Weights of a small transformer language model: vocabulary 756.
Each number is 50 + 15 x the weight over its row's rms, rounded and kept within 0 to 99. Layers, rows and columns count from 0. The size before them is the row's rms in percent of the matrix's.

# layer 7 attention value, 96x96, rms 0.0723, rows 0-40, columns 48-95
120:57 42 50 49 59 23 50 28 32 57 47 36 51 40 77 44 47 36 57 55 50 66 42 55 61 63 66 47 77 43 47 84 61 75 30 49 52 34 53 62 43 53 48 31 69 31 39 36
107:64 49 58 56 56 48 51 89 56 22 58 15 68 61 60 30 60 64 46 59 53 64 59 68 47 42 51 53 56 48 45 76 41 54 53 38 44 15 47 45 67 39 37 39 51 49 72 49
125:34 32 39 38 37 64 67 81 66 56 38 21 61 72 63 54 52 37 48 46 54 37 71 42 50 51 75 42 63 49 99 48 44 99 51 50 41 39 36 41 57 68 36 48 41 57 49 40
115:35 30 63 63 25 45 61 44 50 57 36 31 46 68 40 54 63 39 40 68 51 30 41 40 40 58 27 56 44 35 56 41 85 73 26 46 35 77 56 33 38 26 32 52 52 48 34 50
110:40 38 32 69 61 17 55 42 69 51 80 58 62 63 41 72 64 55 39 35 33 33 54 50 48 69 62 29 37 64 19 60 28 54 42 29 67 43 59 52 61 45 59 37 53 59 63 57
099:70 73 52 52 47 47 35 52 47 38 68 49 66 30 54 52 52 60 35 55 32 50 84 35 60 57 34 75 54 48 16 70 39 48 59 61 26 83 68 61 37 53 42 57 46 85 41 60
108:14 65 64 35 61 51 62 32 69 45 47 15 52 31 40 69 53 61 38 30 44 22 71 37 43 46 87 42 57 42 36 37 73 63 46 60 37 59 45 40 45 50 46 43 85 78 61 58
105:66 97 42 40 48 64 42 42 49 45 71 66 38 55 37 49 24 60 42 62 64 68 53 42 46 47 29 63 53 64 31 58 21 28 58 79 57 32 58 26 58 44 58 50 64 05 64 55
087:37 41 69 60 59 79 51 51 46 55 71 57 55 78 45 69 52 36 63 56 48 40 41 82 64 40 34 50 51 59 80 66 58 51 78 64 66 72 52 57 46 45 45 59 17 41 71 49
106:40 55 73 46 50 53 40 32 79 35 61 41 38 66 54 53 64 78 57 18 39 58 48 38 44 37 70 34 77 28 37 89 25 32 36 29 34 76 55 43 31 28 36 73 55 70 62 52
114:44 47 78 84 31 62 55 30 54 63 62 57 34 45 58 29 53 43 51 68 46 42 65 70 39 25 39 66 66 55 37 54 58 53 56 39 53 66 59 61 50 55 58 51 76 69 21 41
098:81 46 45 54 52 42 60 20 62 44 69 63 47 55 48 45 00 68 51 61 56 57 37 30 61 05 35 51 44 66 51 35 44 53 52 45 37 56 66 20 49 40 50 35 38 43 19 60
097:55 76 18 50 30 19 55 63 43 24 24 42 81 58 32 51 45 59 64 33 41 47 51 56 47 59 33 63 49 68 75 00 47 29 57 69 54 37 50 49 45 36 74 37 26 26 50 60
109:29 38 51 65 31 56 68 80 56 40 32 57 26 81 67 42 44 67 66 65 43 49 43 66 65 47 54 53 64 50 25 49 52 33 53 82 34 38 50 49 39 38 62 34 50 30 23 63
104:46 21 40 54 70 38 58 78 51 62 60 46 59 58 60 46 32 68 35 25 53 43 54 37 86 35 55 53 55 31 71 63 52 21 42 38 47 92 48 56 53 55 50 50 58 30 60 48
104:39 76 21 61 61 40 37 61 46 64 41 34 80 60 45 58 39 69 25 25 64 52 43 51 67 56 72 61 88 51 44 51 39 63 63 29 22 48 58 45 43 79 68 60 31 79 63 56
098:53 48 74 31 56 45 59 55 52 07 66 44 53 58 37 68 71 55 82 47 26 62 53 57 38 53 70 37 54 37 55 28 67 91 60 80 60 37 44 57 28 48 39 33 73 50 48 50
106:39 42 74 68 36 61 35 54 28 52 51 66 37 71 43 30 20 27 37 49 60 32 44 73 65 47 54 36 40 79 41 57 34 49 32 48 53 55 61 37 70 74 48 48 45 63 48 45
098:77 60 44 65 76 30 32 38 52 33 59 47 56 31 54 34 61 55 28 64 45 50 46 48 40 62 68 66 66 33 42 73 55 51 42 58 57 89 56 54 49 43 52 23 42 59 64 65
102:33 68 38 49 41 56 63 66 55 33 36 39 23 43 53 40 73 55 44 44 54 61 48 74 36 63 39 30 29 60 37 40 94 29 63 66 27 52 48 70 48 64 51 48 79 24 33 44
109:58 29 71 56 39 59 50 52 46 60 28 67 33 85 58 42 64 46 55 64 71 57 32 50 44 56 51 22 23 55 33 62 44 39 69 25 51 11 48 65 47 36 40 31 89 35 30 48
114:41 15 26 59 48 79 47 84 57 39 60 32 39 54 45 36 46 60 58 62 53 52 45 34 72 39 32 53 27 48 46 34 32 65 29 38 42 54 46 38 64 68 45 33 78 65 53 58
111:64 51 94 42 66 60 42 73 50 54 57 37 50 72 55 53 73 43 71 50 43 37 28 58 20 60 41 43 23 17 44 55 91 37 35 71 41 53 46 51 54 20 53 50 90 62 67 57
106:51 78 36 32 46 32 18 07 45 40 52 62 73 70 45 56 32 59 66 35 55 67 72 46 52 38 28 28 69 61 73 46 08 30 32 55 45 53 42 52 41 69 54 48 52 50 45 37
114:51 32 61 59 73 36 28 81 23 59 51 70 50 41 41 61 69 51 51 72 71 73 31 54 52 37 00 70 38 30 30 25 47 77 32 56 44 62 51 61 50 71 65 38 52 52 47 70
105:88 44 56 61 40 35 67 46 55 32 65 56 68 07 37 51 59 63 39 43 43 67 26 41 39 57 36 69 61 47 56 32 54 32 42 40 57 73 56 57 50 36 69 32 46 55 79 66
111:63 48 07 74 57 71 39 73 57 55 48 33 56 68 39 59 81 53 35 62 53 57 42 49 87 72 15 49 66 45 21 16 64 56 72 64 50 64 41 61 54 51 60 67 59 43 75 39
114:36 58 64 62 62 48 52 92 48 64 51 26 50 54 66 62 62 73 42 66 33 48 83 64 89 36 58 65 69 51 52 69 23 47 56 38 56 75 49 70 47 37 56 46 76 52 41 54
118:60 85 54 52 74 32 32 43 26 70 70 48 68 13 44 56 54 76 31 33 52 50 41 29 45 38 65 43 48 57 78 62 41 36 61 70 53 64 60 42 62 53 43 45 42 46 44 55
094:62 42 79 50 56 44 26 35 36 27 43 43 60 22 50 78 39 45 71 60 36 40 56 32 68 45 30 28 50 40 72 63 46 55 69 36 40 46 57 49 36 73 38 79 44 49 59 51
109:51 29 73 65 29 47 70 44 48 28 53 25 36 78 39 49 31 17 52 33 44 37 47 57 47 72 56 45 31 36 40 56 57 54 27 46 58 30 63 47 47 65 61 52 66 30 34 54
109:26 45 53 41 44 58 46 81 35 55 50 21 69 46 31 56 27 36 29 42 53 47 68 65 35 61 51 37 52 41 72 73 44 35 43 29 48 26 42 42 59 36 63 45 62 32 62 69
105:38 37 51 48 23 64 51 49 39 59 46 28 50 36 67 43 31 16 27 68 58 35 41 49 43 48 51 64 64 29 79 80 31 38 74 46 59 74 68 68 49 37 36 60 53 50 52 52
100:67 57 38 61 26 29 54 58 54 51 52 87 55 55 36 46 55 47 74 51 42 31 64 44 62 71 60 43 12 47 42 79 85 72 31 35 71 62 58 75 34 47 30 49 51 39 34 47
092:21 41 22 27 23 46 37 74 66 63 60 40 51 55 69 44 60 26 19 55 43 44 50 38 26 47 43 49 32 48 40 41 44 44 71 39 32 65 39 56 73 45 73 77 35 86 34 67
094:54 67 42 33 61 48 69 64 62 37 58 53 26 52 49 69 27 49 82 36 58 59 49 37 66 44 78 46 58 50 63 40 47 22 45 72 68 73 45 49 66 36 66 55 47 62 63 64
098:57 57 33 43 44 33 45 45 61 24 61 72 38 84 40 30 29 55 47 56 49 60 22 55 49 44 65 56 54 37 47 29 64 44 41 60 64 44 67 55 46 35 56 39 28 70 50 64
094:66 60 08 34 80 40 57 66 34 78 50 27 48 72 64 51 45 29 35 52 53 47 55 47 43 77 55 44 47 46 65 55 34 39 62 70 46 51 35 27 74 40 34 56 40 52 53 39
099:36 16 60 56 33 34 46 51 74 71 56 27 53 12 60 43 56 50 37 64 47 45 50 38 75 54 59 65 40 52 19 24 66 83 60 48 57 68 36 38 51 57 40 77 56 51 49 57
099:24 27 62 34 49 49 32 36 72 74 55 60 42 13 44 33 42 56 35 40 67 33 31 50 34 31 44 74 48 58 62 33 63 65 65 56 42 69 71 51 54 54 10 67 49 77 44 60
094:67 41 36 53 71 54 36 27 65 56 52 26 50 59 49 45 82 68 50 67 47 76 45 12 27 63 30 61 53 44 35 56 24 48 35 61 55 53 23 70 42 15 65 59 53 77 46 65
# layer 7 attention output (transposed), 96x96, rms 0.0631, rows 0-39, columns 48-95
125:70 70 38 53 43 65 55 50 58 25 40 68 48 54 53 52 48 68 21 40 44 78 51 49 21 15 33 22 77 64 43 60 27 45 80 60 53 69 48 50 43 56 63 80 38 52 55 36
106:60 55 64 44 67 35 46 57 49 58 73 40 41 59 42 42 59 63 48 52 58 27 58 53 45 56 43 46 33 49 51 10 42 47 42 51 53 61 41 36 24 63 74 55 46 31 59 42
117:50 74 55 40 62 46 49 67 19 40 46 54 70 60 64 64 47 66 40 48 56 61 50 48 49 62 34 27 40 15 65 27 54 55 62 46 39 31 41 49 52 44 48 56 59 41 66 35
109:39 52 74 32 33 44 71 78 55 44 37 57 45 55 70 41 40 31 35 45 42 85 16 48 59 50 40 39 55 43 60 55 55 48 75 70 35 63 42 55 50 34 67 71 63 54 58 27
119:34 59 54 59 30 55 45 49 56 43 46 44 42 40 43 22 36 40 94 52 41 53 49 49 70 53 86 51 69 43 50 53 65 54 55 35 19 65 34 61 66 48 56 59 46 80 23 50
099:33 73 45 29 54 44 31 62 62 52 58 24 40 67 21 07 85 31 87 40 62 37 32 50 53 40 49 49 64 45 58 63 49 51 59 53 59 38 51 53 44 59 46 49 50 61 80 73
104:39 49 39 11 24 52 74 51 21 50 46 68 58 61 31 56 34 50 40 79 54 49 55 56 33 26 38 39 51 59 39 37 58 31 66 43 73 62 46 29 51 46 54 25 48 56 69 40
093:77 64 49 73 61 39 39 40 42 59 67 59 58 34 57 51 62 55 76 28 43 33 76 45 44 63 28 49 60 46 31 45 60 41 31 62 62 48 59 38 64 43 39 25 30 40 49 78
091:44 57 55 45 36 59 57 43 64 52 64 60 65 40 81 34 36 50 41 63 49 46 62 30 56 68 60 39 61 32 47 56 60 96 52 35 24 38 58 49 42 51 54 56 53 42 43 37
105:46 43 45 29 47 45 83 45 68 71 43 59 26 51 32 42 61 31 79 45 61 41 44 53 25 38 49 46 52 91 45 43 49 51 42 57 52 73 32 49 38 53 53 54 47 49 60 55
106:36 65 86 31 48 43 60 24 55 38 38 70 59 67 31 63 74 20 51 53 72 53 54 61 72 60 51 60 58 46 42 59 55 38 37 32 52 59 48 29 14 46 48 66 34 45 67 46
100:55 61 28 63 35 50 63 49 41 29 57 28 55 50 35 65 99 53 52 51 71 41 39 46 58 60 60 31 61 60 36 44 32 57 43 43 61 54 28 73 54 43 33 34 28 48 57 65
097:53 42 46 73 50 43 20 53 33 55 76 26 37 49 60 65 28 67 55 37 29 35 44 54 68 80 49 68 18 25 43 62 46 41 60 60 57 62 69 35 69 65 49 54 33 43 42 63
110:67 54 56 57 56 81 53 31 53 50 74 49 39 59 53 65 63 44 71 28 36 51 31 10 76 42 24 28 44 52 64 72 41 41 39 33 25 43 51 38 61 59 75 52 31 28 56 49
102:46 45 49 64 32 46 35 24 64 58 25 67 35 34 08 36 64 51 68 79 34 33 50 42 71 72 61 34 56 66 49 50 64 74 60 56 35 40 48 45 55 59 20 56 46 83 28 42
103:44 49 47 34 30 42 57 67 80 55 71 39 50 44 42 36 80 42 83 54 38 20 59 38 45 54 54 47 43 35 69 30 24 50 71 55 68 32 61 63 33 51 51 55 56 63 39 50
097:76 43 18 59 45 57 47 45 22 55 60 50 33 40 65 47 28 53 42 52 83 46 46 38 32 38 42 34 70 54 54 28 59 37 37 08 49 44 46 22 72 50 48 28 36 28 80 57
109:47 38 67 68 62 47 57 58 63 45 63 30 63 38 51 62 91 42 35 52 50 43 49 40 74 47 68 52 56 44 62 70 39 58 50 42 26 27 41 66 43 41 81 55 45 25 15 43
099:45 55 52 60 46 46 40 57 68 48 28 12 29 67 27 16 71 30 55 59 65 34 45 41 34 26 45 25 60 54 74 32 47 38 48 48 38 49 47 58 37 70 32 71 36 68 41 49
103:69 56 40 35 56 44 57 45 30 53 69 70 49 36 56 75 22 66 45 39 63 74 59 57 71 53 57 54 33 67 39 71 52 44 67 51 48 44 43 31 94 33 36 68 40 61 39 42
107:57 59 58 42 60 61 85 68 57 55 39 54 55 50 48 72 36 41 22 36 43 74 37 37 71 43 59 68 54 71 40 40 62 46 61 48 27 70 58 38 36 37 54 49 59 86 57 56
114:58 70 47 51 77 43 56 62 22 44 23 63 38 50 45 53 66 70 22 49 38 40 17 45 38 30 67 33 55 55 54 65 63 46 49 45 49 35 42 46 50 46 69 36 50 04 46 53
111:38 34 68 44 43 21 35 43 51 43 42 44 54 47 59 14 28 34 46 87 85 47 62 33 64 47 52 45 65 65 74 28 57 60 30 32 21 58 38 23 67 46 76 53 59 59 45 44
106:54 33 30 40 39 38 69 69 60 42 57 47 35 38 42 67 55 55 71 23 68 31 42 85 26 54 63 72 32 70 20 62 48 48 47 60 76 73 67 39 69 60 47 54 38 39 50 66
115:63 45 50 25 56 47 38 38 60 52 52 62 31 64 68 28 73 40 54 42 43 40 29 37 20 39 69 50 63 59 60 41 42 22 51 29 38 32 56 36 55 50 58 41 60 42 50 44
097:53 59 43 47 69 29 24 43 50 68 50 42 51 76 30 18 52 36 67 63 22 36 47 66 28 52 70 45 47 43 68 42 64 44 48 49 47 50 37 35 26 49 33 64 32 49 34 40
117:34 59 52 57 45 33 22 58 56 41 62 65 49 16 72 41 45 80 35 59 43 40 57 48 66 41 43 80 56 41 53 49 46 58 87 45 46 43 37 38 47 34 50 75 68 68 61 35
111:51 53 65 21 48 49 44 40 55 54 39 83 12 61 15 02 48 37 44 61 49 39 42 61 48 38 57 66 62 63 51 47 56 69 88 54 47 40 58 25 68 52 62 48 44 70 56 42
114:35 46 29 46 26 61 61 50 61 70 27 51 47 52 49 41 43 30 48 60 41 34 88 44 52 45 63 54 62 33 39 38 60 62 64 49 41 42 72 65 26 75 40 33 50 72 33 70
090:58 39 40 63 57 57 58 65 48 42 29 30 31 56 53 55 38 52 48 79 69 75 43 46 01 67 41 64 58 51 47 73 54 66 31 29 73 50 79 56 48 55 39 30 53 53 61 76
105:50 43 61 49 79 52 42 25 51 59 32 65 28 52 89 44 48 44 69 47 40 99 32 63 29 54 58 53 55 75 43 48 54 43 85 33 41 51 45 43 54 37 62 62 20 26 23 52
106:72 48 72 62 58 12 74 58 45 52 74 44 44 39 38 29 46 57 47 69 26 44 49 53 47 64 44 27 51 53 48 36 62 68 41 65 46 54 76 63 62 41 75 40 61 44 16 54
108:44 55 47 35 34 63 43 60 47 51 43 73 40 57 70 58 62 45 37 40 53 51 20 13 12 56 55 56 59 80 46 33 62 34 39 67 46 25 65 19 67 49 38 33 46 51 81 70
104:43 61 44 42 64 70 58 56 39 36 49 69 60 38 46 51 33 43 44 33 47 40 43 41 76 65 89 52 60 49 51 67 29 58 40 39 29 39 66 77 54 35 39 55 45 57 53 65
092:60 41 62 14 48 71 54 66 71 59 36 10 55 53 52 46 65 29 64 34 41 49 44 23 50 65 51 33 65 66 50 45 43 54 58 55 64 39 49 64 68 54 56 62 56 56 69 95
092:57 64 40 84 30 47 46 41 60 56 75 44 57 39 31 15 57 61 75 65 84 19 49 29 51 25 40 20 45 82 58 67 77 46 39 65 52 34 65 51 62 28 57 55 51 60 39 43
099:65 71 50 76 49 52 59 36 37 51 33 08 48 46 32 50 47 38 78 46 65 60 40 42 52 52 63 17 29 80 60 36 41 67 64 31 33 59 66 65 68 55 65 30 51 68 41 42
095:30 42 50 57 40 64 44 59 52 66 54 43 47 33 47 57 40 99 37 51 43 63 58 49 45 43 36 49 22 25 59 55 54 24 63 79 51 35 51 48 64 36 51 42 50 37 65 71
096:27 65 36 55 43 80 39 58 59 47 26 71 47 63 63 74 57 39 45 53 80 46 59 41 34 74 59 80 40 44 65 51 60 61 38 65 69 52 56 61 34 41 31 38 33 74 47 72
104:54 46 50 52 46 61 99 75 40 41 50 50 69 69 55 41 80 39 55 50 68 48 43 20 52 58 74 47 67 48 30 55 55 46 35 40 50 58 58 47 37 54 33 48 66 62 35 73
# layer 7 attention query, 96x96, rms 0.101, rows 32-63, columns 48-95
072:49 31 42 52 68 49 62 62 36 50 40 50 49 68 40 47 51 40 50 64 21 57 66 73 35 30 79 65 69 47 55 42 51 47 92 56 19 59 55 34 51 35 34 63 42 35 43 41
146:35 66 46 33 43 52 07 50 56 43 23 36 33 53 53 71 54 45 46 98 50 60 41 80 36 64 42 73 49 56 67 33 32 63 74 50 37 47 74 33 53 42 42 30 41 38 55 25
134:39 39 59 69 55 47 50 40 51 35 64 51 59 42 44 47 27 46 41 33 78 62 56 36 61 83 59 38 67 44 16 61 69 62 30 41 51 43 27 70 24 87 64 43 69 46 57 64
091:67 46 41 39 40 47 40 65 45 58 46 39 44 50 63 36 62 39 53 50 21 40 38 62 62 36 37 52 34 60 76 58 23 42 59 65 56 41 50 43 70 29 23 74 38 65 40 46
069:36 36 38 50 47 50 52 40 57 62 66 53 55 61 53 49 34 49 55 11 47 49 36 42 52 54 59 38 80 33 14 38 62 29 33 45 59 52 50 38 53 55 62 46 71 05 42 45
138:62 57 33 36 44 75 74 42 34 65 36 44 43 21 47 67 66 64 62 65 25 28 41 64 28 43 62 65 56 43 74 46 30 42 54 72 39 48 65 37 71 39 39 70 52 65 31 36
084:74 61 48 67 38 38 59 44 56 68 62 56 68 28 52 25 61 54 69 28 43 42 86 41 79 20 42 24 44 42 44 79 58 63 18 34 56 47 41 82 45 49 76 63 73 68 45 58
172:62 71 43 24 53 70 51 66 47 80 26 37 61 41 30 67 44 69 54 68 25 27 51 61 36 52 56 72 47 37 62 41 28 45 58 62 25 48 71 28 73 45 20 64 33 59 44 29
096:68 48 29 72 40 60 35 32 50 61 72 40 26 52 26 49 59 59 64 31 41 46 58 47 55 43 35 41 65 52 38 73 93 50 41 50 53 71 50 34 55 58 53 48 38 30 45 58
089:38 31 57 27 40 19 16 74 47 37 62 53 29 44 54 55 64 32 48 58 63 46 47 34 27 74 44 60 59 38 58 51 43 45 23 70 37 60 44 47 46 73 61 51 19 43 70 47
094:54 67 41 45 33 39 33 74 59 61 52 44 83 56 58 45 41 43 33 20 43 13 43 65 84 53 11 51 64 66 21 61 44 83 36 50 41 43 57 45 61 44 56 44 52 64 24 39
090:28 54 55 46 73 51 48 51 25 23 57 17 08 59 50 77 37 49 70 55 52 55 52 64 45 36 60 59 37 38 50 50 44 53 53 59 45 43 53 43 44 71 21 57 59 50 90 56
094:67 56 21 51 30 38 44 47 79 53 53 70 62 26 67 70 33 59 47 72 52 52 39 44 48 50 19 75 68 52 45 53 81 45 73 80 48 52 39 51 39 38 65 23 73 79 42 49
095:59 61 44 50 39 29 14 43 33 49 57 43 41 64 61 51 48 15 29 46 58 40 41 54 22 73 50 41 63 67 37 56 60 20 40 50 47 50 64 60 62 47 40 58 58 42 65 45
086:40 57 53 30 56 50 32 72 11 46 36 58 67 46 62 42 55 26 65 47 51 27 34 75 28 52 68 44 71 25 61 56 27 21 53 65 20 71 58 69 55 68 57 54 66 52 64 34
078:47 75 52 47 10 65 25 38 60 48 57 42 12 54 48 53 60 36 20 59 54 37 49 57 41 80 67 62 71 45 33 68 58 36 72 62 62 51 70 60 46 36 78 37 45 73 76 61
089:36 35 44 51 36 48 40 66 35 69 59 31 57 68 56 60 41 42 50 39 54 43 50 22 34 63 41 66 63 62 45 00 42 98 67 57 45 58 62 30 51 50 17 44 50 48 80 58
088:16 45 60 48 82 49 42 39 74 16 34 53 46 53 44 62 39 75 32 59 63 54 56 35 68 64 60 59 32 67 19 58 59 55 70 63 54 72 55 40 44 47 71 53 81 36 37 41
090:36 46 46 70 78 59 63 39 69 58 89 53 46 38 47 55 49 38 23 70 63 47 47 54 39 43 46 62 67 41 35 50 87 44 71 42 46 50 54 47 59 05 46 74 57 29 32 41
093:37 23 27 29 63 73 37 53 47 36 63 54 62 47 36 43 39 40 25 25 47 46 38 44 26 29 24 55 65 25 52 46 89 37 69 51 55 59 53 43 34 78 52 45 46 45 44 48
094:32 63 47 62 99 88 37 36 47 63 44 17 46 55 57 55 32 58 42 38 48 63 73 46 29 67 68 39 28 52 50 68 71 21 55 49 52 74 79 34 42 42 42 47 33 40 69 41
085:49 52 64 71 46 57 55 27 29 74 30 62 23 68 70 74 32 32 58 44 30 51 61 54 44 35 45 53 47 57 55 64 63 53 76 55 85 68 49 79 58 15 67 47 30 72 28 65
090:80 67 89 31 41 31 66 45 37 38 35 88 31 39 44 57 60 78 60 40 64 68 51 56 66 44 49 51 37 49 49 30 73 55 43 43 51 33 54 36 45 50 25 70 35 59 36 75
089:43 76 40 49 33 34 27 40 28 49 47 45 61 59 78 49 35 73 48 35 61 60 33 57 16 45 45 44 68 64 59 50 74 48 46 54 55 53 40 60 60 84 51 47 37 64 47 71
093:54 48 68 68 61 58 76 54 38 36 39 57 68 31 40 28 29 54 47 91 43 47 18 66 50 62 64 53 83 53 60 62 65 28 65 66 45 26 65 43 63 40 82 51 72 56 43 41
088:58 64 59 50 36 43 55 33 65 50 55 50 37 68 44 44 73 55 58 40 47 71 68 51 33 58 64 30 16 55 11 54 54 59 39 51 31 72 60 39 38 56 54 45 24 54 73 31
095:51 49 48 61 74 72 37 57 60 58 44 58 48 43 41 24 43 50 44 45 51 50 76 31 22 66 39 60 11 29 59 55 60 41 42 65 70 62 39 51 42 50 78 37 67 41 47 59
092:45 40 35 64 99 54 68 37 54 61 53 72 42 49 49 29 71 65 69 30 51 38 73 59 52 26 61 48 59 38 60 73 37 63 46 51 44 43 39 62 65 53 49 39 76 70 44 67
098:73 73 51 56 55 34 58 51 56 60 51 68 50 05 32 51 39 59 62 67 69 61 75 60 45 36 52 39 39 81 59 62 29 61 33 58 26 46 40 45 63 53 53 40 75 42 55 58
095:53 60 44 45 44 71 89 59 27 63 38 60 39 32 31 46 36 47 51 67 35 28 44 54 37 32 39 52 54 70 47 41 25 65 53 22 66 20 36 57 59 59 58 44 54 42 65 64
089:70 31 46 53 48 76 75 52 49 24 52 66 70 23 52 54 65 42 47 23 36 56 64 49 49 42 32 37 45 45 61 48 53 48 62 43 41 53 43 46 43 61 50 35 55 56 62 51
093:56 65 41 52 22 41 64 88 50 47 49 61 42 38 44 61 75 66 54 54 56 55 18 62 52 53 44 38 44 40 56 59 33 50 80 50 50 84 44 25 62 55 73 55 41 47 44 52
# layer 7 attention key, 96x96, rms 0.0989, rows 32-63, columns 48-95
115:64 53 50 43 63 36 61 54 57 28 64 58 62 69 31 45 51 33 51 34 79 85 57 60 66 58 31 33 51 44 35 61 56 66 51 51 59 61 56 33 31 53 74 53 49 45 40 47
081:28 31 57 63 66 63 62 60 61 70 16 55 48 48 57 50 64 64 70 56 46 39 29 42 42 23 73 38 33 17 58 34 44 51 41 58 61 47 55 66 71 54 35 51 58 47 66 33
083:46 49 40 61 25 57 38 53 39 46 91 60 38 34 62 37 53 47 41 37 91 63 52 29 71 53 38 28 44 85 60 77 57 41 67 51 64 37 25 56 34 48 58 66 62 67 48 83
128:52 38 49 33 65 42 64 57 80 55 13 31 45 58 26 71 72 68 51 57 27 47 49 62 24 28 63 72 32 21 42 31 53 55 28 57 45 58 61 41 78 51 38 51 48 33 32 22
153:56 39 40 25 74 53 57 47 60 60 15 41 41 46 25 76 66 65 65 66 16 35 40 53 32 31 65 67 38 38 45 33 55 59 35 59 29 51 55 35 83 62 42 49 51 49 47 18
094:62 34 58 36 62 49 69 42 59 54 19 32 41 62 30 69 55 44 58 65 30 52 65 56 51 19 49 79 44 29 55 13 44 52 29 49 28 45 54 21 75 34 43 55 32 46 42 22
209:59 46 53 25 60 61 53 52 61 62 17 37 36 52 21 81 58 61 54 62 04 39 46 56 35 42 54 76 49 36 54 27 44 54 27 49 33 51 53 44 82 46 43 55 30 44 47 29
045:54 22 46 57 56 40 43 52 60 36 71 88 49 58 68 50 50 54 21 24 77 72 61 29 74 56 61 36 65 40 25 81 43 42 67 50 32 37 37 31 39 52 81 49 55 59 38 75
099:53 44 38 29 78 26 59 29 63 63 44 48 39 53 46 44 44 61 49 42 50 46 34 51 44 46 79 30 45 57 38 41 54 52 58 48 24 33 50 58 86 79 57 51 51 59 24 47
086:42 58 21 25 60 50 23 39 32 59 50 52 55 77 40 69 56 71 51 42 52 27 40 31 32 42 59 76 51 31 75 60 47 55 70 56 72 71 44 54 57 19 26 56 39 55 48 50
093:21 27 52 27 62 58 40 92 61 23 60 52 40 42 30 55 39 57 51 42 41 46 51 54 49 50 68 34 51 42 57 65 52 36 54 44 58 82 52 60 66 41 56 46 48 83 40 43
081:44 55 34 51 58 51 65 61 43 71 17 39 73 80 57 58 52 40 61 49 59 73 45 67 32 65 34 28 30 49 54 58 66 57 56 55 53 46 53 50 90 37 02 63 43 37 50 61
097:59 65 64 55 54 71 32 55 30 54 53 59 32 42 42 17 38 55 10 62 67 51 78 47 64 43 41 47 34 53 43 58 38 18 40 56 70 31 42 37 51 20 55 41 40 70 71 55
090:55 68 40 36 42 72 26 67 75 44 39 52 43 77 55 47 49 63 44 58 35 61 37 42 20 55 66 66 69 37 38 35 64 46 49 64 51 26 48 62 59 53 12 30 63 63 66 55
084:30 52 39 55 42 56 42 47 64 49 69 42 73 44 60 63 26 21 66 59 42 43 41 38 62 51 22 55 58 66 49 21 56 46 59 57 70 52 50 31 61 59 21 79 44 24 56 35
076:58 60 59 26 42 62 45 30 30 22 52 71 29 51 38 74 51 60 51 80 27 31 53 55 53 53 68 68 41 37 75 44 36 25 48 63 50 42 49 39 66 38 47 82 29 49 57 36
089:32 25 48 74 69 70 29 39 27 53 68 34 54 45 58 45 45 64 42 49 53 45 48 34 33 29 38 39 58 32 52 51 54 73 59 31 60 67 57 61 48 46 36 43 70 82 60 32
083:65 38 44 59 47 62 71 63 50 28 39 53 49 35 47 44 69 88 50 44 53 48 48 45 53 34 75 56 14 44 45 79 66 39 61 67 49 63 52 71 39 35 53 52 37 54 59 64
093:50 47 51 70 77 42 44 55 25 55 32 64 42 52 46 25 73 39 78 53 47 53 38 44 73 33 61 66 49 29 70 26 54 54 57 64 48 17 46 47 35 63 51 34 63 57 41 40
101:07 77 55 37 72 32 70 55 43 54 47 46 49 49 75 21 57 55 51 55 63 42 47 27 48 35 74 45 39 64 31 15 41 29 60 50 46 35 46 52 43 44 57 48 72 66 19 70
095:58 07 66 57 53 30 66 56 40 61 22 75 62 39 76 56 68 46 53 51 37 40 55 42 52 52 76 60 59 64 33 51 52 30 49 49 31 53 51 47 55 43 32 42 29 31 51 45
084:57 47 69 52 48 34 47 47 56 43 12 59 46 56 57 40 26 25 63 61 49 32 23 45 30 35 33 38 57 66 87 39 51 37 46 51 28 52 43 51 60 45 68 62 14 33 56 54
085:26 98 48 60 46 57 44 54 60 80 49 44 29 35 33 67 52 52 40 50 84 71 40 59 44 66 35 82 56 17 59 71 51 53 35 34 50 25 44 69 41 61 48 65 69 44 62 33
088:19 82 78 42 31 54 65 60 61 57 59 60 51 35 51 63 35 59 43 45 50 68 48 35 45 56 65 31 54 75 49 45 59 67 49 21 33 59 62 32 39 54 49 41 63 29 61 29
090:72 30 39 48 40 59 34 13 86 37 79 50 39 34 27 52 49 17 50 54 43 59 46 38 76 41 41 52 50 62 67 35 55 31 58 58 49 38 66 53 49 55 60 49 80 37 51 38
087:74 35 54 70 38 55 50 44 34 50 46 47 76 51 56 64 65 60 32 48 51 50 58 41 55 59 43 54 36 32 40 71 62 43 58 32 35 33 61 57 64 67 15 69 60 57 57 40
099:59 35 75 43 38 62 57 54 42 54 53 67 39 37 00 48 27 61 37 47 19 35 27 57 35 76 53 69 57 70 38 73 27 45 36 61 41 38 67 51 58 37 40 72 65 67 55 38
089:75 49 51 49 45 51 61 48 42 25 67 52 73 26 62 41 27 32 59 43 53 48 77 70 63 60 30 39 67 44 51 32 71 66 25 47 64 75 50 45 21 51 87 65 40 49 36 67
099:72 39 39 79 25 75 58 54 45 49 51 42 39 40 33 57 74 32 31 53 83 60 48 82 29 80 46 53 34 59 47 63 44 68 32 48 75 54 36 68 67 46 49 60 33 63 34 40
096:42 48 43 46 41 55 57 36 52 28 68 36 64 47 32 37 48 46 61 85 63 69 47 61 50 70 39 24 41 65 58 50 39 84 53 43 35 41 49 57 48 34 65 59 48 57 17 61
086:45 41 37 46 32 62 64 35 62 73 48 34 58 37 78 20 45 18 21 42 36 53 71 51 73 45 47 68 69 53 36 53 40 46 38 51 44 45 57 56 29 43 55 46 26 46 29 59
090:50 45 35 47 25 32 41 25 32 47 50 82 66 57 26 51 44 46 44 58 47 78 78 37 57 59 44 22 45 45 54 73 46 44 71 58 36 80 57 35 38 51 61 67 35 68 22 30